config.yaml
num_hidden_layers: 26
hidden_size: 320
num_attention_heads: 5
num_key_value_heads: 1
head_dim: 64
intermediate_size: 832
vocab_size: 11067
hidden_act: "glu"
norm: "rmsnorm"
norm_place: "pre"
norm_eps: 1e-05
positions: "rope"
rope_theta: 4170.0
rope_fraction: 0.5
qk_norm: false
attn_scale: 0.125
bias: "none"
tie_word_embeddings: false
parallel_block: false
extras: ["shifted keys", "a norm on each head", "value embeddings", "hashed n-gram embeddings", "skips across layers", "LayerScale"]
init: "normal"
init_std_qkv: 0.0271
init_std_o: 0.00376
init_std_up: 0.0271
init_std_down: 0.00233
optimizer: "adamw"
learning_rate: 0.000997
beta1: 0.95
beta2: 0.99
weight_decay: 0.36
lr_head: 0.00413
max_grad_norm: 1.0
warmup_steps: 485
schedule: "cos"
final_lr_fraction: 0.1
batch_tokens: [65536, 131072]
max_seq_len: 768
doc_mask: true
train_tokens: 734600000
max_steps: 7842
dataset: "wikipedia_en"
Each number is 200 + 30 x the weight over its row's rms, rounded and kept within 0 to 999. Layers, rows and columns count from 0. The size before them is the row's rms in percent of the matrix's.

# layer 9 MLP down (transposed), 832x320, rms 0.0338, rows 563-576, columns 0-79
103,206,138,167,246,212,193,200,247,184,162,186,240,206,222,238,186,225,225,236,224,229,212,250,209,219,218,237,196,218,183,225,151,242,150,217,234,188,198,190,243,167,223,199,217,191,205,215,199,159,196,150,210,181,176,140,155,195,195,194,221,185,191,176,241,226,191,229,181,226,205,253,166,249,209,172,203,195,159,192,221
112,196,267,191,174,200,235,178,197,185,154,170,210,233,211,178,184,148,203,164,187,259,245,205,173,198,183,222,223,205,209,192,187,181,181,163,144,189,212,180,225,206,195,198,197,207,181,167,210,215,142,232,180,180,191,183,254,194,190,165,199,167,225,205,153,195,207,219,248,190,217,239,227,193,230,167,172,189,178,204,173
099,186,184,207,192,206,225,246,177,207,162,158,226,282,190,233,194,191,193,219,207,195,135,202,224,191,231,172,207,201,242,191,223,255,172,160,187,208,186,290,229,217,266,189,182,239,188,237,177,162,230,209,174,202,207,217,273,163,219,258,200,210,220,213,221,218,204,179,261,178,201,204,130,274,237,213,176,170,193,259,167
107,188,158,173,229,232,219,236,186,175,156,216,243,221,174,225,224,194,279,223,204,245,195,146,197,250,205,221,174,158,243,189,186,229,179,225,191,254,156,244,156,219,195,185,200,204,229,187,190,237,212,128,255,197,205,208,188,200,236,164,208,296,200,184,231,219,169,170,151,226,155,197,190,236,221,204,192,180,211,254,195
093,242,145,233,253,229,256,224,238,257,200,211,168,190,155,177,228,272,221,229,175,206,169,196,202,219,262,232,205,155,157,182,218,194,181,216,193,184,193,151,250,175,189,210,215,173,239,191,151,228,232,189,212,261,212,196,209,196,255,219,237,203,243,218,197,170,201,220,203,231,239,193,216,229,237,160,211,212,199,212,254
086,206,172,216,245,213,206,206,186,216,189,192,169,191,182,206,182,235,160,161,255,199,165,222,217,201,196,186,169,215,207,204,169,163,131,197,180,225,209,225,143,219,216,151,142,206,143,169,269,146,203,180,218,230,185,189,175,186,179,215,237,228,220,193,212,213,201,219,216,177,185,182,183,209,231,216,203,213,215,178,164
096,220,212,151,217,207,187,210,184,214,221,245,219,237,209,204,252,225,255,231,233,164,219,178,194,130,219,192,176,141,191,194,207,196,147,194,240,197,214,196,223,227,162,197,179,206,182,195,201,237,164,243,185,119,258,144,224,269,236,212,164,255,164,169,195,185,179,195,153,192,190,196,245,215,263,241,194,166,151,208,181
099,191,207,260,213,248,140,202,178,170,173,216,163,222,189,225,217,170,227,230,273,184,194,186,244,232,215,158,209,239,250,197,202,196,169,185,208,181,215,238,214,197,206,191,141,197,230,186,179,216,191,242,193,206,190,242,174,154,161,195,234,216,234,235,202,225,168,225,184,149,218,150,189,235,176,178,212,215,236,199,204
107,227,219,205,225,166,248,260,136,188,195,199,219,140,243,220,190,132,171,149,174,250,198,190,240,198,237,228,224,165,213,238,194,233,205,167,209,246,208,193,184,199,174,197,215,239,188,234,175,178,188,219,227,179,165,213,251,229,227,208,166,190,245,171,194,231,224,227,193,127,181,231,220,224,249,224,187,164,211,177,187
093,188,198,236,227,166,212,200,183,148,211,258,239,248,133,191,185,210,145,265,224,183,232,180,179,174,194,242,220,212,205,242,202,175,208,171,233,150,213,199,190,134,202,222,214,201,189,173,128,206,210,211,196,224,189,198,236,188,195,111,221,176,167,191,229,174,215,159,147,197,174,252,235,198,162,222,188,257,191,250,167
098,207,270,218,176,187,217,183,184,226,172,250,205,190,195,230,164,203,198,152,218,197,244,193,264,203,214,204,202,156,189,222,231,187,246,210,179,178,250,185,239,236,189,229,226,180,248,232,234,217,154,223,210,244,172,233,187,170,213,197,160,200,177,249,126,221,153,236,186,241,157,226,218,191,226,207,240,182,163,148,200
092,244,208,149,225,212,248,148,164,175,186,250,191,150,211,206,218,265,218,213,168,199,245,207,107,163,262,210,196,196,134,194,228,160,220,200,230,217,177,229,211,111,212,222,219,250,169,210,210,191,174,204,226,160,225,191,165,224,159,233,190,145,231,210,239,213,163,200,209,220,234,198,217,232,198,257,208,231,115,206,211
105,169,213,171,187,233,238,176,151,225,218,224,213,242,148,222,227,215,148,207,169,247,204,199,236,184,176,222,198,235,213,224,201,208,192,192,203,167,227,158,210,222,178,164,166,227,236,193,137,183,194,204,176,201,240,172,246,167,243,194,215,250,241,223,175,239,242,240,258,251,185,186,177,162,153,176,197,221,270,152,198
092,137,212,215,169,209,220,261,198,208,200,227,186,229,161,197,139,194,242,198,241,192,215,192,199,117,191,249,186,144,127,249,244,241,222,236,240,159,187,194,228,233,234,267,202,175,204,175,155,212,207,236,220,246,167,227,166,231,144,179,167,188,225,166,175,205,203,248,219,171,221,198,195,146,192,184,208,197,191,213,191
# layer 9 MLP gate, 832x320, rms 0.0395, rows 564-577, columns 0-79
102,219,248,215,203,196,200,208,180,239,198,197,181,230,209,191,182,197,220,157,200,191,218,179,181,178,214,234,187,142,130,227,250,292,187,227,155,224,196,225,250,207,170,225,226,199,209,197,161,234,197,237,172,208,149,241,155,252,232,228,153,244,206,174,190,209,165,195,202,206,183,197,206,142,183,176,197,221,262,146,222
102,222,229,206,213,195,192,180,166,224,160,235,190,209,147,208,235,192,202,228,181,215,230,234,205,211,200,199,182,156,148,204,232,210,198,197,206,190,204,289,183,220,231,171,272,177,208,264,219,194,215,201,224,235,242,204,212,169,221,208,118,191,197,191,238,211,211,235,158,226,173,196,249,209,189,201,243,234,199,169,198
105,187,256,207,139,225,242,173,249,196,195,213,164,216,128,221,203,168,259,202,151,130,207,176,307,128,240,191,205,189,162,168,227,218,233,159,150,164,224,263,213,186,166,203,270,232,195,231,177,181,163,229,177,240,192,118,205,243,183,234,229,233,227,190,214,239,167,202,224,180,207,188,195,202,175,208,245,174,230,129,182
098,221,216,192,219,180,198,211,282,185,246,247,221,194,215,219,171,182,213,171,184,156,222,239,203,227,215,170,212,151,200,225,233,243,222,180,175,249,192,212,284,185,124,202,174,182,208,219,200,222,193,206,193,287,253,233,234,221,193,207,115,222,209,145,159,211,239,214,174,229,191,212,218,196,205,204,180,206,252,218,177
085,200,215,163,233,191,246,195,210,237,236,222,178,218,160,207,207,204,223,186,144,164,210,184,189,160,211,215,156,158,195,195,246,203,266,187,178,196,155,170,254,213,176,252,238,220,207,183,208,233,186,230,219,228,258,136,203,222,221,214,180,201,164,183,196,189,195,207,190,247,188,222,237,185,163,198,192,212,242,198,219
095,220,256,189,218,159,192,148,232,169,183,214,136,255,155,284,196,173,167,238,196,193,173,183,213,205,251,220,166,236,198,179,208,216,166,245,197,170,190,177,209,195,180,207,238,171,228,216,250,228,160,208,153,200,258,214,166,199,227,182,216,182,212,217,213,200,207,221,192,187,209,222,222,194,215,191,230,175,246,198,196
099,189,252,208,178,227,192,114,190,202,221,221,168,208,210,231,148,168,220,170,172,182,230,241,216,181,168,214,191,152,159,179,221,251,241,189,230,210,149,234,223,222,192,219,199,241,215,202,151,233,170,271,169,250,237,194,143,240,252,208,157,195,177,203,169,210,181,240,203,169,159,172,240,224,188,222,216,238,261,153,213
102,182,200,210,200,151,243,231,170,248,226,176,190,196,203,224,188,149,200,223,206,219,196,223,236,200,202,225,221,172,178,160,185,233,133,202,175,219,194,179,233,180,209,230,203,205,266,164,157,231,188,200,182,192,222,225,169,236,228,192,150,189,214,224,154,264,179,242,189,175,212,210,214,216,186,192,187,204,278,192,234
098,209,229,273,172,165,219,216,221,171,247,202,174,233,175,276,171,210,174,236,196,174,206,189,230,201,158,176,199,197,201,214,185,182,160,214,236,211,164,198,238,183,199,220,207,243,229,181,219,219,165,198,188,195,186,190,191,182,180,171,224,155,155,214,156,211,116,214,212,236,177,268,214,209,163,182,303,226,214,203,246
104,217,201,213,158,189,233,234,265,216,266,238,166,245,164,218,191,215,192,170,141,188,203,213,218,211,156,172,188,144,214,181,227,203,219,168,146,191,174,187,260,233,187,214,231,211,237,174,164,200,196,272,154,297,199,211,204,213,238,211,185,170,181,172,223,186,209,188,142,208,153,205,228,213,91,164,223,196,248,190,205
101,223,215,185,181,178,206,173,243,200,168,217,233,210,215,241,200,173,195,174,203,169,182,183,206,153,147,178,201,207,214,147,237,199,192,202,169,212,177,192,229,191,203,212,195,235,205,147,158,172,209,222,137,231,237,223,185,265,225,232,178,173,156,149,169,228,177,210,210,168,159,183,190,97,203,155,207,194,196,137,182
103,165,232,189,154,160,208,188,222,191,215,208,178,198,189,247,166,220,182,204,190,208,178,214,161,223,228,180,184,197,210,155,218,183,188,228,163,211,166,254,186,231,226,220,246,194,183,158,194,226,162,209,198,241,232,182,183,222,230,218,183,164,198,207,193,207,154,211,164,244,160,195,272,170,188,202,217,212,222,192,207
094,279,201,200,181,168,220,209,223,181,200,204,207,227,231,216,241,202,208,200,156,192,248,204,215,208,244,236,221,135,176,154,204,278,192,193,196,223,223,206,214,255,188,188,252,199,210,206,178,252,166,213,243,261,233,214,190,248,280,236,143,194,156,191,170,180,218,217,187,204,216,181,219,176,153,159,203,224,161,170,211
099,232,205,168,222,211,252,176,257,223,192,275,193,236,175,230,196,177,189,173,218,166,211,216,245,199,221,215,174,155,212,230,159,243,201,228,166,182,169,219,234,224,217,229,189,159,216,198,161,235,166,190,158,218,195,197,152,221,192,170,182,171,141,186,232,235,183,186,171,246,196,188,248,186,170,184,185,213,212,193,226
# layer 9 MLP up, 832x320, rms 0.0356, rows 564-576, columns 0-79
116,195,208,227,235,217,218,211,278,193,220,187,207,198,215,214,172,218,193,183,183,241,223,223,195,164,199,224,213,279,187,184,207,171,195,222,167,150,207,203,231,223,202,204,227,240,242,206,172,212,248,241,165,225,168,184,138,236,234,228,218,184,200,179,220,220,187,149,195,178,155,181,198,193,208,218,201,267,178,222,222
096,178,192,180,204,192,202,173,189,149,216,214,199,251,172,198,191,148,210,184,195,180,159,218,199,194,240,199,212,245,163,177,245,218,153,285,135,238,225,247,171,203,201,163,234,144,167,246,214,166,204,219,224,238,173,205,180,188,247,212,137,187,196,205,211,168,189,227,204,209,163,163,232,259,197,218,234,218,187,196,219
091,192,166,292,177,211,205,170,219,216,229,175,184,209,246,238,193,209,204,184,173,165,211,201,178,205,205,223,182,229,241,184,189,188,216,218,207,262,216,150,208,284,266,196,191,187,211,129,179,201,197,221,184,150,231,153,164,173,200,206,189,189,137,201,162,201,254,191,185,269,175,175,210,168,183,221,214,183,202,223,191
094,237,168,247,186,230,209,212,178,183,219,206,235,182,150,229,216,277,180,212,160,216,192,196,310,215,188,224,190,207,134,161,237,179,231,198,121,156,261,200,200,224,227,207,193,235,163,158,198,205,229,144,223,226,195,193,195,186,209,210,171,204,209,160,218,190,176,212,178,227,201,237,231,140,216,163,240,222,226,208,167
091,177,194,149,264,223,226,235,193,224,221,167,201,172,183,165,250,217,237,207,192,192,201,132,182,167,236,201,162,187,228,231,185,184,242,196,220,194,171,152,204,175,222,202,184,191,181,151,256,184,207,186,252,210,241,149,237,198,152,245,227,232,190,198,236,158,220,175,215,213,231,206,173,227,212,245,145,167,225,237,201
091,204,220,239,201,209,229,198,172,156,214,186,222,196,164,245,219,187,198,223,168,210,158,203,215,224,233,198,201,196,178,175,208,145,195,207,183,199,150,232,175,212,161,223,242,184,201,225,230,214,146,179,219,238,218,205,148,134,196,219,201,181,197,196,189,202,211,233,146,211,208,173,183,197,228,198,293,243,220,200,192
100,144,221,190,197,251,179,150,175,148,213,177,130,181,193,194,153,190,204,248,204,193,202,203,205,190,162,192,176,188,168,191,182,218,218,169,231,204,157,233,207,209,192,209,159,228,176,187,168,178,200,285,203,268,234,221,170,220,198,225,177,228,192,229,168,183,195,247,216,161,182,198,212,236,219,211,213,211,229,157,184
108,224,182,267,234,163,246,209,201,253,200,240,271,211,158,175,158,208,144,190,207,173,171,175,200,198,159,221,183,223,180,205,191,218,248,175,217,188,178,170,220,216,166,260,212,208,170,217,203,213,205,217,175,191,205,236,149,180,190,150,209,252,188,181,218,161,228,155,181,215,189,232,193,224,225,261,229,209,221,237,237
088,180,217,148,140,276,161,273,263,239,168,177,139,144,227,152,242,180,188,169,239,152,215,176,199,193,221,232,158,212,163,232,197,214,178,227,199,255,188,165,214,200,185,184,166,210,190,205,163,190,211,205,226,249,194,177,184,215,179,182,204,193,202,170,162,178,263,203,220,177,199,129,169,269,192,159,168,205,238,210,213
098,152,203,192,210,160,175,156,127,165,120,142,184,169,279,195,223,162,243,177,223,184,202,184,175,183,239,220,215,255,190,197,194,183,205,224,222,217,204,222,167,180,230,186,172,209,164,205,226,229,212,140,241,141,220,180,196,200,188,204,212,228,186,208,177,228,180,222,295,190,223,192,199,193,295,215,175,208,198,197,211
091,213,199,220,159,143,190,176,220,170,177,193,239,213,226,199,182,175,174,193,207,130,182,202,194,163,179,168,197,200,263,204,211,208,193,231,198,110,169,246,213,236,210,205,148,242,202,173,171,183,223,179,180,249,242,228,209,210,193,226,189,181,192,161,138,192,216,175,163,214,161,213,144,154,175,184,198,156,200,170,201
101,218,171,189,268,219,193,206,241,233,218,199,232,199,208,190,160,145,177,248,249,247,172,252,165,182,160,174,190,170,227,250,172,263,209,246,188,153,202,202,211,118,216,168,143,209,200,227,224,176,246,229,197,175,183,172,175,216,190,199,221,192,250,183,156,176,235,218,182,184,244,192,149,192,179,181,213,170,203,158,184
089,213,180,223,191,224,134,230,199,194,216,215,230,203,165,181,181,209,252,185,199,210,179,187,180,173,198,202,202,168,181,211,221,175,161,239,209,215,217,197,168,218,146,223,137,233,207,168,166,154,228,199,247,241,158,208,206,207,161,176,202,232,264,234,232,201,174,237,228,207,195,235,167,214,231,182,219,191,190,196,188